Part of a small language model's weights.
Size: 16 layers, width 320, 5 heads of 64, MLP 1280 squared ReLU, vocabulary 16384, 51.7M parameters.
Each number is 200 + 20 x the weight over its row's rms, rounded and kept within 0 to 999. Layers, rows and columns count from 0. The size before them is the row's rms in percent of the matrix's.

# layer 9 attention query, 320x320, rms 0.0513, rows 214-264, columns 0-63
099,193,243,177,184,221,201,229,222,227,204,155,188,221,183,153,165,170,154,205,192,184,228,242,212,194,263,208,197,217,182,173,217,213,205,211,222,198,200,233,214,206,187,163,233,195,212,170,200,233,165,221,189,224,188,243,194,169,169,236,196,172,193,235,165
101,201,188,188,182,199,206,192,201,236,215,159,178,226,195,181,206,181,229,207,195,230,203,175,189,197,172,205,180,205,203,236,195,219,195,237,201,206,208,205,160,200,186,201,246,222,224,180,195,154,198,203,208,215,198,224,207,194,194,205,230,174,193,214,208
099,194,178,168,163,185,169,201,248,199,191,196,194,205,213,205,202,207,201,200,228,193,215,227,211,175,217,222,228,166,178,184,217,211,231,245,200,191,230,209,187,220,200,194,170,206,229,186,199,165,175,194,184,196,208,205,198,197,204,199,182,227,203,179,233
101,169,171,192,175,199,212,163,176,197,195,205,242,199,203,254,223,215,180,176,182,182,191,235,200,241,218,226,220,202,206,213,184,190,200,212,220,187,190,201,226,227,198,183,180,195,214,208,191,172,214,217,229,182,172,203,222,173,221,184,170,175,190,183,196
091,216,206,227,160,196,197,213,165,182,225,211,228,179,221,180,214,216,143,178,206,232,204,188,190,216,197,210,206,187,206,176,179,231,176,182,231,182,193,181,224,197,198,220,217,194,195,215,194,221,176,200,238,209,185,190,195,191,212,212,207,220,201,199,174
102,197,219,206,177,175,206,235,205,179,190,211,184,202,200,222,161,205,178,197,177,245,194,146,190,210,200,197,221,203,223,189,230,222,178,204,206,228,191,196,188,229,184,184,225,172,200,216,212,180,180,148,192,220,206,151,183,206,192,214,201,201,169,188,212
100,156,229,204,177,232,208,218,210,217,196,143,208,190,160,201,168,163,153,208,199,222,200,183,201,180,194,212,197,210,218,192,177,210,209,196,188,218,200,213,182,169,221,174,195,243,189,221,199,232,220,214,196,195,196,192,223,218,184,186,251,231,185,224,199
102,226,202,181,206,174,228,213,209,189,177,195,187,169,219,196,222,224,189,186,155,193,216,219,173,217,209,215,254,191,196,207,215,151,194,215,217,198,228,230,193,224,217,213,167,207,215,202,203,192,190,165,169,178,188,198,166,197,215,222,200,204,203,234,183
102,169,207,210,215,202,202,203,211,203,193,143,157,179,210,203,250,225,206,156,204,161,196,183,188,211,195,202,176,189,210,191,211,196,215,180,185,190,196,216,200,181,191,202,202,177,177,182,209,209,174,228,194,187,205,202,209,194,183,182,213,234,217,241,217
105,179,209,220,201,206,188,160,185,201,173,222,199,196,201,166,198,226,234,166,213,199,187,151,208,161,198,206,193,200,217,225,203,199,196,209,181,192,178,192,193,233,193,200,190,194,193,204,256,213,202,205,215,200,224,218,220,196,195,166,185,186,234,204,191
101,217,205,196,207,180,183,217,193,189,192,215,211,201,235,188,223,175,213,200,228,188,229,214,212,205,209,200,176,191,195,191,216,189,213,190,223,236,217,202,217,185,192,198,164,164,182,204,179,217,198,185,188,247,212,185,218,200,216,185,198,194,208,189,198
104,202,190,211,235,218,153,225,210,184,196,188,182,188,192,214,213,216,215,203,207,211,237,206,157,154,211,199,186,190,212,216,166,227,222,222,183,204,232,203,174,188,199,204,218,258,199,194,220,213,193,200,205,222,229,195,172,217,188,198,197,216,222,204,197
101,240,201,191,231,260,194,213,236,179,171,184,193,162,204,238,206,207,217,218,208,184,193,238,219,220,208,178,195,203,217,196,175,167,176,205,202,229,198,212,174,199,228,196,190,194,237,204,194,182,176,195,143,195,205,217,234,179,216,184,185,196,163,179,189
108,196,231,238,201,225,193,205,188,213,242,256,226,207,211,225,168,182,117,161,211,210,220,213,185,219,195,203,171,175,187,229,181,215,213,210,181,194,198,231,207,200,170,197,242,188,187,186,212,213,198,203,200,217,169,239,184,184,233,203,174,212,205,201,185
099,205,207,202,222,188,198,160,200,184,234,199,176,202,231,186,242,255,194,189,222,166,196,221,206,205,196,213,218,229,182,212,206,183,200,213,203,190,218,198,212,211,208,180,202,190,181,196,220,158,204,225,220,204,188,207,214,229,253,214,179,218,189,211,181
096,194,258,195,165,234,208,184,179,190,153,217,206,221,187,160,200,210,196,221,175,207,233,188,174,196,205,198,209,170,210,179,224,211,151,213,179,182,226,156,211,186,186,182,214,216,185,191,209,214,211,198,165,206,201,218,193,191,215,194,181,197,221,212,212
102,198,212,227,232,188,231,205,218,226,214,214,205,214,230,217,172,196,165,232,167,193,221,196,205,189,172,189,164,217,186,203,217,243,167,163,175,174,208,214,196,198,165,202,211,225,214,168,218,179,199,183,194,196,185,190,181,230,235,206,208,204,179,191,181
101,209,175,198,188,194,202,196,197,183,212,155,194,216,191,160,188,209,191,214,247,210,245,220,161,204,196,201,196,191,214,227,221,186,191,167,210,208,193,210,200,190,195,204,211,204,209,225,201,182,219,272,152,216,207,189,203,193,217,234,210,177,197,164,182
102,211,214,201,199,180,223,201,184,206,202,172,171,192,168,169,174,204,195,217,195,169,228,183,202,172,185,189,199,156,194,242,223,230,210,164,178,222,190,199,188,162,183,180,208,177,182,206,178,220,167,201,247,187,216,192,218,204,182,210,189,180,219,185,174
102,192,207,191,166,181,194,188,176,180,232,229,204,200,177,197,203,169,207,192,175,221,230,215,210,157,158,177,200,218,233,209,193,200,186,185,169,223,224,191,208,203,179,227,160,205,185,201,208,221,181,218,210,240,202,183,176,175,220,184,180,167,236,202,217
108,221,236,213,210,198,172,171,233,193,213,206,228,209,188,198,197,203,186,191,213,195,206,216,208,153,227,203,210,213,216,177,192,158,234,227,191,162,218,211,186,227,196,219,190,200,214,208,181,200,199,182,213,185,181,203,199,203,207,199,210,159,200,230,212
104,217,216,202,208,218,213,212,178,222,196,182,215,210,157,172,225,178,255,206,206,194,197,244,188,198,182,235,160,172,205,179,186,221,206,182,225,145,215,217,177,197,202,153,177,193,150,194,215,217,220,174,201,189,154,197,222,191,193,201,216,230,194,213,205
098,238,204,214,225,190,218,176,180,214,194,175,215,221,200,204,217,230,201,204,181,186,205,186,168,226,195,223,156,221,190,211,221,201,180,184,199,192,185,188,226,189,201,210,182,188,194,231,178,234,231,227,231,177,211,191,221,185,189,184,185,178,205,190,183
101,227,232,226,248,207,217,196,203,211,191,175,229,187,208,240,231,167,180,209,191,215,222,216,210,188,232,186,193,183,213,193,205,209,203,220,151,224,183,216,225,173,166,237,203,213,207,210,199,236,217,204,175,230,206,221,197,222,167,208,203,228,163,210,172
100,187,178,185,201,157,239,187,223,199,186,181,168,171,189,195,233,228,165,191,228,217,198,193,219,187,200,227,226,211,188,210,201,159,205,228,218,171,189,238,247,162,192,215,170,209,219,210,185,219,177,221,180,201,191,195,218,196,223,190,208,225,177,213,203
107,180,209,181,205,221,207,212,175,220,201,221,200,198,229,203,200,203,197,186,205,189,191,174,189,162,216,201,226,189,198,188,176,196,176,181,202,174,204,226,219,206,223,201,202,174,214,175,201,220,200,232,252,209,178,222,179,197,228,199,178,216,212,173,176
104,168,236,224,205,191,186,218,184,218,190,194,240,213,182,186,238,179,194,199,193,201,147,185,183,204,212,185,208,200,200,205,204,172,218,239,193,228,175,216,205,196,187,203,216,172,215,197,158,176,230,235,185,177,231,245,180,195,239,202,158,204,211,184,201
099,201,176,207,191,171,156,186,209,244,221,169,195,248,228,176,226,265,201,233,178,187,206,175,199,222,164,205,204,218,179,211,204,201,185,181,196,200,202,229,191,217,196,181,174,172,220,221,205,196,197,209,228,218,218,202,209,218,158,196,194,200,189,226,199
107,192,184,202,176,167,198,194,190,145,175,202,201,211,192,200,205,212,225,228,203,177,231,194,225,210,188,225,216,200,249,171,167,225,151,190,184,196,213,228,207,204,175,219,176,175,222,186,212,210,187,207,209,191,178,201,187,171,180,225,218,195,182,243,160
098,185,239,195,222,233,193,206,198,161,189,212,198,206,209,176,173,236,218,213,218,194,221,206,188,213,206,209,186,175,205,168,222,207,152,204,186,190,221,225,179,229,232,230,204,201,187,202,180,212,180,181,167,241,247,218,200,237,190,185,163,216,189,185,191
103,182,202,231,181,177,181,199,221,178,210,243,180,223,221,195,195,221,184,217,237,203,179,174,230,203,198,210,207,188,162,241,189,252,210,193,218,217,175,214,189,229,202,179,193,202,215,186,171,207,202,184,182,204,216,191,190,195,185,202,220,207,212,195,191
104,200,222,187,223,216,173,201,158,176,207,197,199,215,246,215,198,182,197,224,189,204,214,191,187,197,211,191,202,181,216,192,232,216,221,206,168,200,215,182,209,189,183,215,163,213,194,249,222,146,182,177,183,206,186,227,218,197,232,202,253,208,207,197,204
100,219,187,190,200,244,215,181,199,204,195,217,223,214,171,213,213,214,184,209,211,180,176,171,215,158,203,217,174,150,223,175,203,220,192,210,191,190,209,190,206,203,187,196,192,186,168,196,169,202,205,190,177,182,189,222,228,203,190,220,216,188,168,200,210
108,193,220,186,220,204,194,182,227,154,231,175,194,179,235,175,214,198,191,209,217,197,206,211,196,216,175,192,205,192,212,231,209,195,224,176,190,221,174,209,185,195,206,223,198,177,176,190,159,195,194,195,183,228,173,188,196,223,249,210,183,202,192,195,244
102,247,233,192,215,202,187,226,162,202,212,183,231,180,211,194,194,190,173,180,230,211,201,202,190,170,215,201,238,192,173,217,235,200,186,219,191,204,198,196,192,182,210,190,203,224,237,151,198,185,195,181,180,190,240,206,200,201,188,203,191,230,201,216,187
099,203,228,179,192,207,199,219,214,207,207,246,187,180,205,192,205,214,197,214,220,207,216,230,198,186,195,225,192,177,164,206,206,208,168,193,181,185,196,198,184,203,227,205,190,180,218,197,244,196,192,211,175,191,179,189,200,217,195,208,227,160,217,238,179
108,194,180,207,179,192,188,150,187,173,216,187,180,216,214,239,253,203,244,153,206,224,196,175,230,218,212,217,217,197,209,184,219,186,215,184,211,196,196,205,234,201,159,207,179,212,218,231,192,211,243,192,196,185,179,203,265,204,208,241,195,201,183,161,218
105,182,189,186,151,180,180,194,175,199,185,199,190,176,214,196,198,145,230,226,179,212,192,207,161,176,200,173,179,166,154,185,190,202,205,202,202,181,234,198,225,192,221,217,185,223,214,195,204,198,220,232,208,209,160,163,174,244,183,228,166,214,182,198,190
098,189,159,220,186,195,175,232,195,193,184,216,193,131,189,201,194,169,199,224,198,197,205,196,196,208,200,190,231,221,220,195,190,208,216,166,209,209,177,208,189,223,176,204,200,217,224,170,202,201,191,215,207,240,195,204,235,182,183,195,192,193,236,182,172
100,211,176,205,185,224,218,201,200,203,229,189,169,165,194,193,212,173,215,214,220,236,236,221,183,184,228,162,216,175,187,215,222,213,223,216,222,206,193,186,168,154,207,179,206,168,222,211,191,171,156,199,211,196,213,194,200,198,209,199,171,181,204,204,214
101,185,238,183,220,171,236,224,171,218,227,202,176,193,223,158,199,191,217,192,199,215,228,217,200,193,199,180,212,183,234,209,198,220,192,224,211,219,213,201,192,221,181,244,195,204,172,194,191,209,194,256,205,180,215,194,198,190,200,167,180,217,200,173,219
105,224,198,205,194,205,177,218,221,207,190,207,199,199,199,196,200,194,190,166,203,192,162,259,205,174,196,198,232,202,191,206,209,196,190,184,203,195,188,185,217,179,199,221,207,208,237,214,161,190,240,210,192,178,207,187,219,210,172,240,202,170,224,200,221
061,220,202,233,208,237,203,217,198,193,216,199,173,200,199,202,225,188,135,217,170,242,184,243,156,224,199,194,161,234,189,192,162,183,229,225,197,203,211,215,190,207,167,213,210,193,215,221,199,187,215,188,219,208,192,225,203,183,205,191,202,198,209,207,172
063,147,225,188,187,210,210,233,221,208,188,178,237,185,194,177,204,231,155,169,194,212,203,178,200,197,204,184,184,200,215,204,189,177,184,186,153,173,188,216,202,180,158,219,226,204,170,166,165,182,254,198,209,168,207,223,193,196,155,159,184,197,236,217,192
075,159,192,187,211,206,238,196,165,210,217,171,224,212,206,158,210,223,181,215,199,214,201,160,176,219,192,200,221,212,213,194,172,184,176,179,183,191,211,180,187,174,201,216,208,201,223,216,201,179,197,185,219,179,218,194,218,197,179,213,185,173,203,192,213
085,196,249,210,202,225,178,217,161,201,186,160,190,173,212,175,191,149,163,226,193,197,210,193,164,208,209,174,190,189,220,221,209,212,166,244,189,216,219,168,201,178,212,187,187,247,195,206,203,181,203,197,166,192,202,198,201,210,201,209,203,197,188,198,190
076,216,174,191,205,214,178,180,212,187,205,207,184,197,214,230,215,214,215,178,205,174,215,200,211,216,170,222,225,178,168,207,187,172,245,207,197,184,210,228,214,202,202,222,175,170,199,190,193,185,203,195,204,203,177,194,224,210,202,192,189,226,240,205,201
094,204,205,195,184,195,209,215,209,212,191,207,222,203,180,196,225,217,202,156,204,185,171,166,184,193,239,220,227,194,184,198,170,204,245,191,224,213,177,170,187,199,191,167,197,179,223,169,214,241,195,213,209,199,172,175,236,199,202,196,219,215,171,230,201
096,164,191,192,176,161,157,169,208,205,209,195,201,204,181,210,178,181,219,196,205,240,220,186,223,216,191,179,196,197,216,191,206,183,170,225,185,172,187,195,220,221,209,200,184,173,192,216,178,177,194,199,238,207,193,206,223,215,217,176,206,191,201,176,201
122,172,220,245,208,172,212,194,186,200,191,202,216,226,204,205,202,189,224,175,214,200,185,170,181,189,193,198,211,229,207,179,178,231,184,182,195,164,212,212,162,228,171,183,230,200,212,192,177,218,222,171,200,204,197,200,208,177,173,211,225,183,166,209,188
117,190,176,240,193,177,215,157,190,188,200,211,200,203,172,199,218,225,216,196,199,210,232,186,193,211,167,236,194,214,211,232,205,210,173,220,185,197,177,195,177,212,171,199,232,186,203,212,224,217,197,164,203,197,192,169,198,213,136,203,226,194,196,180,208